config.yaml
n_head: 14
norm_eps: 1e-05
bias: "none"
init: "normal"
init_std_o: 0.00266
init_std_down: 0.000941
optimizer: "muon"
lr: 0.00428
weight_decay: 0.058
lr_head: 0.00353
grad_clip: 1.0
final_lr_fraction: 0.1
dataset: "wikipedia_en"
Each number is 128 + 24 x the weight over its row's rms, rounded and kept within 0 to 255. Layers, rows and columns count from 0. Numbers have three digits each. The size before them is the row's rms in percent of the matrix's.

# up: layer 2 MLP up, 7168x896, rms 0.0223, rows 2559-2611, columns 280-335
# down: layer 2 MLP down (transposed), 7168x896, rms 0.00779, rows 2559-2610, columns 280-335
up2559 049:131138130080132174161142139133110137111135141128110135173128169126093100092121118132137120094160129150151165132147154115117151092097097118147148125128154088173197133145
down2559 040:146124106166134098105124083107166103148135117119176134083116098108164144159136144122119128143104145135117068122096118138111100177140129128139096137126110156117071112142
up2560 094:170077122138126083150124119170136085131147091138142143103160138152151151133130148097097097129133126139086138142135123152134158099098101117157145162120108123128150144141
down2560 091:110144149125114176130125149130119162104136138122124124146110137135112147105103103144170127094119112132127143094141092094139081094188153117111129129124158104099108148105
up2561 135:103133139144112149082163127141142140109147142126121121174121127109127114132099135171126115121113174122100109107079127112120114133105150170115123110132164056089110135151
down2561 144:096144092131158120191108140145131130139126122098123098141098109132141099121113163111112137136152087128129141135135118118140109138160113100162109164174132130139129132128
up2562 041:153100128141101106127117133147152106139107119081138079182149092090158131156131141132104161168139165113140143193169080161125132130159102129156128135130131147113117115118
down2562 035:111143125104160148126146117110094166103126126160094184072116176156096134098120115114166104094087081135136131078081175136152098132115144111105160148130124132131118141120
up2563 080:112148153183164118162141124123138115142190140087145069127153103156156121129153156103135125147150099164129142089117091106177105134148134127122160151146068112140160177125
down2563 078:150152097117105131079109124156136116115108148153132122112164139106107137147157118142064122097124135100140125148130171130113146138044177100101141124112144149115126148091
up2564 129:106129111119147121125147128099153102131138115135136113138119159138096114107083119140141125159106132099161123132156093107117136152146129137128134133125159150095093146122
down2564 135:139096130119146160117103070149109123112118120095110126109167134118141126139126148107119137100133128169093104110157169149127131145134120085130106144148104121133091092111
up2565 084:144138149085103120136125142154109141123111158130149110162138114100142140103128098147148076124162150155126151138133078157154099144155123137127120116130139135107172111137
down2565 082:098139123186140119115181136090118125106142124143115178126095127115122093132112156119117128155073116117119109145097172095110120116128144102147155156140104175180138109116
up2566 039:116120131144149056129110132119094161130115126161092132131136140137136160151147137124134151128122124089141164109153142167129186134146093133135111128131088140145133145139
down2566 037:160157133128100160116145103135101052119109135114186104144122129106146078111133113142131102117169108097078087117092112092109078103168125138110133088123141107129097111128
up2567 079:140143118109115116121093145165124136130113125130121123158136125135162132126146112110135125139141116116161130122133069113117119146152136109126072160174154164134131129147
down2567 079:104102144134150144131199127092109092146150167128089117105118140154117099101124113130123126143123127156099137139136151161143136152125082173168134112098125137146109105147
up2568 072:154138109101126114096092112114140171095115107150153131153147143095179160147103144150097144115160130154097121127116138103149139114125117143104147158095127137117152155126
down2568 067:073123177192122144110124127142100072179157132127113118145121111134088064119185137126124100148105119119141114135127128139137132142130117111139111116167148117090103129106
up2569 084:153100121117142115139142121108135112182144099136122131127095072122079168148163072172164126135164157106116125103159136118138144157132110120129147141141122147103086136108
down2569 078:118141116137099156130113143181136153100138130148131130130142177130173106055049174129117133140158117122148131139125097119094105096092135154164100117144160077172128132145
up2570 119:083097117147117122128134120128119094103113114118158127141139137080150144124107146152122098088146177088153153104140130149148131113137112095089171130128137122149107115129
down2570 129:137180129132141159140082150145155130127151157119131131152177147110128157107106177156168102126143096135171135118111137100139158132115103151163140113167138128094143165126
up2571 097:160070093133066129127126126089113118126106088113113097076157142099135134116120135115156142112181146109066096120166148131116138143143121129114138126130140135152103163139
down2571 089:133171111089168110066148133148124148135148166156091127161088164176150134165095118111115144124094104126151108111057086138146138131139149140091125186071158126100131093127
up2572 051:109124124161141092098123142129171132128126141136100172096128153157126146101126141083123104110135129115167127105096165104086139129108174133099098140185098116138122124134
down2572 045:153115104086118117146140140106079125095138114148137089168142127105144112108137108161148125132134197155089120145165132119174120095145110128142129154082149140123128136116
up2573 084:113182129139121165111149107131141169107125113111136085125109114157106129085166111113111130102114143119158103057114150118119134120108138139109117135133148092122130113157
down2573 075:101110122118124103121130128153117104142123146147138169099118158139137131183104111161148084152122116147142157149132107134135098140130127132130132137098082151117126151115
up2574 093:141144115146141127087111179158113075149137135098081140129117112155118131129141136132118122132075129124153104142126140078139061154148125119139117126118090131119080116127
down2574 092:108113142142155087145115108117082144103108135132131102133144139138145168091113096126104154133131130129154164143088116122111143097109143137131128082122122122117187110144
up2575 048:170095101135104134129145106113102133143094192108118116148149151107139118166130118107073150129117128082171116105117165114168152153048137162141128124121103113144178165139
down2575 038:097160143130138141130127152159142139101152054140135129118096105135107147101127121141193116117132146174073134148148107123094106101184120126113145146122132129080095093127
up2576 077:100139136126185178141089119160161108142116124171122136153070144161161141097127159133125115127079163119164149139128142139116165144106116123121098183118145142171133159117
down2576 080:112152127098118093130125148091124153110091165069150111105134133109094111160185094146141116126150133128131129111116111127134136135167111161119136084149124102128154158206
up2577 083:131106064139072108080126150137154099148115145089168092161079151110165098148156115173150119146139121179126130117129142084080173143113110096150089124100100166130139149153
down2577 070:139160159126166151183134121112096167120135113196109208081178127146108159125095142089100152109138146104130087126130107162175109116127150140074172148156138143107123125118
up2578 046:101122097102108096097129082117140166096140099135168150123133089105097139135188110154104127125107153143140151099097125126116153143115146149105142141134100145135102119150
down2578 039:137145143170147162159120165144088091163119154123086133115134162149172116098076109089125148143138108133119106141161154138140106141147110094154108109117125145114137142110
up2579 046:148110128091148155098121141121115130138071117123111111124134091146136103117127133123080131146125156166113150089148098115137142123135161171127103108098107105117127107144
down2579 036:114130137158115124140142124148163150119172135120126160107121158128138123134137125117198121121136105107121124169102153143134149145117120113101154171164122138132127162098
up2580 049:122126119153135096115116108133125086101129108177150152158149144153144146116085138088145119166127150153121077131082157145179101153110131128117137078113135138164139113134
down2580 039:133118130115115191116146115108135159139116129076108130114115097130113124148182098170085126088153083110170182113163111114112146088145137143119119169141133132098109123121
up2581 089:153107132208088133142101118120132131154155089146131094170143138123144117120142128161124123148091128083077141104152096100189138122153116121106149094117111181158094116156
down2581 091:106125129126140097144121122141127147159133146143123153093100087153133138152097093106141128118157117107162124142062140117125101123123104121167087139132130136109167131120
up2582 087:114140151118148121117143130145093105158158113155095095130127161124086161128157104126126110103088103092092098132137168090155108140121163128096139137114148116115131129141
down2582 078:140128106125103120092138161110114163086116111136166142151099121127142148076126138105120138157171141143120139146106065178111091124120116157163102091168126103186109125130
up2583 096:136138173097149139117193141127142107185104134194162104117098095070119105148158141110116105109167137158071128141084116099150115197128137093130134104158110084118129106143
down2583 103:149141115101146121110100100121141114109116123132132117134127134160133098136127129128148130116118097124115155134142116136152074134102129156112147129127123143143149135139
up2584 066:115115107110137110115165137111122104147139068141137168124125133142159130128117089095123158131128117172104129137141115129097147094151114149135116133115166173136103123188
down2584 061:138134155117119141131129128149137161126116183107118095118127119160138137135140172171117134131171159110153087140109136118116112169121131182101132106151090111153155126107
up2585 139:157139140147126198142165099161112139119134117106138105074128128170109163099132122117163074147128143151148119126094108145105142083104111105130134146114139086128143116114
down2585 143:125135096120140120146120162180118105147113170103141117108157151095159126109145146138125152140138137166123126142128114109174119168115135114109135126114113149139134085134
up2586 104:138111070148127146125118112129135146149107174098084129183108148118131140109093112185140091138114102121142137119096130131127189144166108123130105185141169118169110107120
down2586 103:111158145116141139167133177080139117136127112156094128095110099123123170120145105110120166140146079151164149169154166145076141139146143128137136150145063145141155174108
up2587 147:149171117133131121131127106124125147158111119080164167114119105142142120129142160117103152128081079152136105098107115107110128123066129131120152123152132110117136171128
down2587 148:107138151125144120127136123092157168138104113156143149167115117108144164097093215140109125142136088127137123119151110136136125127117066133172175115142158107095114145116
up2588 103:126097149110116125145128159148121127125126174093142147131136119120134115178169150110098184156143094137109128127106107137152179179114139135117079130112137097124089149110
down2588 109:150127118139130115120154133103126147147124143134117145148096117136133122094102139148097112143119136135127107131143121110122131121078146147133158118111111121147158118137
up2589 054:153157112112120119114133151136139091100136090158126128122112139148087099096145123150101122145114142155114156080147123138112142083127129147116142159099156101096095125119
down2589 050:120132110117129143149154112119110105146151170154095121107150129129143136154151159110132123105164126119117154166139167121133140166112125108108092103127086150184173143137
up2590 103:116156138094154107117148123165118161147135149108140157162151136116137127127105105135153138168140126128186072093148154107149157083144137085075088144123128073160144141152
down2590 103:101106141116125119130140157135107108085124086133100087172134141147174121103136122100109111106138096138100147158129138138144115126172118115169139118124134135111123139145
up2591 099:153129096128169130116118076099084134142084145133161156112164152101133144130097083144096121107170178150115123155095086128155135137121105118114120162132097120090124131091
down2591 096:103111106100098123124157203089158116122138148116123132118151121126139136123142144084158153148129103160145110075167159100116119114119148113178137138115158186134155115143
up2592 085:096142149133135101109112141118096133122150116096117136147077130099094088123087117164154128101125092109100095142125151139116131089142141152171097113165148125094103140186
down2592 080:133116156111115155128133128169142130145134139140125162106148125092105161158166097086108122169107139137163149144117116124145143156134112128114129158067088107166123129075
up2593 074:158153137087122126100121114112085118146117118143172113089160104143177121168112160121147180123137162116121116122131111132070159083153130147124172110179121138117136126126
down2593 068:087116104127140133133125128100168146131154100131108142166138140141075084098132116133135082159118094146152138177134130146177130167101135103152092151085113079134139114121
up2594 120:142124096098098143156131088084120114138114118107152123129176141118151115148130158087135123105135081137092149126144103094121138114147120146176090182108103157146161144089
down2594 114:155126170141126123151122155174125151104158102157141130113112126184109123077116118127163113139131217136097136157116079154138133159143128123124148097147113124167104109125
up2595 096:102163139139133110116146151119123159102099110184140112112143132130127131153155091123152106150145162106167136115114084134106147180169086143141128121119169158113134112142
down2595 096:132148163145140161127134119110096132134141107124143101148105116125166165074119147144137137151114129146122086103144160145142153133131139147147138135146135114139136129115
up2596 068:102090166100175109105148136133115114135152148136147097117152127107147149163141098146152103121124112126101150094109122114084159147117096102150144110157134132143080103086
down2596 066:151145129132118123138160123106102147134146117141125163132112112172107121099097168131116161156104189101153100146153143120159122113123133136115097100107131154136156173169
up2597 044:110114145119147109083091134130126109168137106110104159135127116063072163115108128136107150151105123130105152089116120108142096164160157111098144104117098104153166076187
down2597 034:141149115148116122160152132108126156102143152148172093135123128179169111146172100109116095102146114096143109163145122125119142099102116161161118165143170147104069179054
up2598 089:137077110158117151095141123130110121137087139182124098131117114135121101146126120107147131158175125145105137115105109110148133173111145099125111108087127092139108130111
down2598 088:130161116108160113124121146125133154095123117099158191104138129146136170138165129101164078104164146147150142164146165147096101056123101155109145143114100152111186141153
up2599 050:174167129107151119099105173162162154109089116137111167120140092134115107126128113152099105147113161161121133095123160120165162144153128114173108129127137100117123103108
down2599 043:091072115158122125138166091112119117146140124146141093123116166145145165130115137106143164075120111113135128152157107133125120109120151119092143132119143151144112109134
up2600 148:111168118144109110082114134124150129133141108173100103131101134152099191127154133102122136159110076077113171141104132109115129123105114122182162110143106115119093129127
down2600 170:115108145142137115098178177117114152107147099098145138149189141091169100151110148124182083104129185131131119131136104179113111104175152109080144109140155109133120143097
up2601 037:135096080120099135165134115137104095156181113193118144158099156162127129090132179133145228124112113151140127152150116145172165105117124136142129149132118145111104128114
down2601 035:112161161121156072106121144079115125094111129057114101091114100094124112165163103163144062100184106107155117113120171108099125159109084104093122108117103138160119131124
up2602 074:091156142127113107138111125104075152142137110102115120121143164122129137125142137122088142136097139154090140146125093109148152116156173094141113156126118110121093199124
down2602 067:167116108162139126123140153152168108071129143145128135143096089123116110136136118137151110116126115131164119122138170127108115116106093164130109112148147123115158076133
up2603 064:129164123140130123111120112138130137125138124107130152155114133137104121103086135128126187148084114150137108130173139102104129156099148121110165132115150118088122153147
down2603 057:124083128134130110122121097134115108140146122141137094073143120124144177180188131139102082109133166124090161124080130167123115073171124131139110127143116122143122098132
up2604 065:104107105153149105116122123114136165109118151181117133161142108140140162084114118154114135153110136120104126154139092120140149116128100102141162149113154107123105118098
down2604 058:137108116113114130157095167115131090126123131075169141103111142113134115166145135138131131104131111155154156121134156156128130121118149146104102137106105140134129100128
up2605 046:140155155169179120133104130141113076114117116161130127117171111081135131118133122128144109104136118095119127128115105121110097127124094110138098157139124119102089079119
down2605 039:132076093084109121142166132089142166160121129125116120132095160168127124124134128142107125156113127184143132140139118137118175139132142143119159107075127137146142168148
up2606 100:114096080138148136153130170133106118146120078113136131117140102149150145123165143157125124166139086162108137123085157140097181070082150104158141191167123138127147140150
down2606 099:152105161098166124114126126150165114152162134159126135135135099108138116149131115120105091130113103111087118120140127083144095111139099134133166154062126078120114086097
up2607 070:128132136095151155151110135079169157112160176166113105124128148142121129094121133131125133115081140144136144130125118145127169171062145179154165131184142106162109152124
down2607 053:094118100162117123139156108197081112125125089073143121134134103150109120172124132120150106159194117113123124118147139102114102099175097082126090125063095134094132121110
up2608 077:102135141115127127119134148117106147143116117142159072152131152123076114152113111161135148127121105103156138123142120105124149139123102173154084150135065132126111143128
down2608 071:137130131113141110105099121142114114110138125083125167153122093138196127127135103079127121151122176184133112142116140130127119136127152080103142098133146115138163124094
up2609 129:111109104066112104119120182138141142116130136106120114138128147099149150166131095086129151097125111116108136140122117133141164124139143143171110169117166134111142160118
down2609 129:092131143146160161156145119102117138132118146155154161132148121103160114137132157162154151133142157114108139155139110182091119097145108151080154156143123095127142127139
up2610 101:148142129136119102136147155135147156113112131159152108157165121156112153114106118105100153123139077123113158123146105140159177098120144161133154162131133116112098135098
down2610 095:105109130102148135156112085138094140141128124093088164113084130112155133153157103138159132135136188159121092137123139110114092156156083080110095093142143101119147116157
up2611 094:119132132149128123134104106161126142118126146132069140103122129120091111154103125136131155118138167068126158071136141118155103105115195128173109123122183159147110114167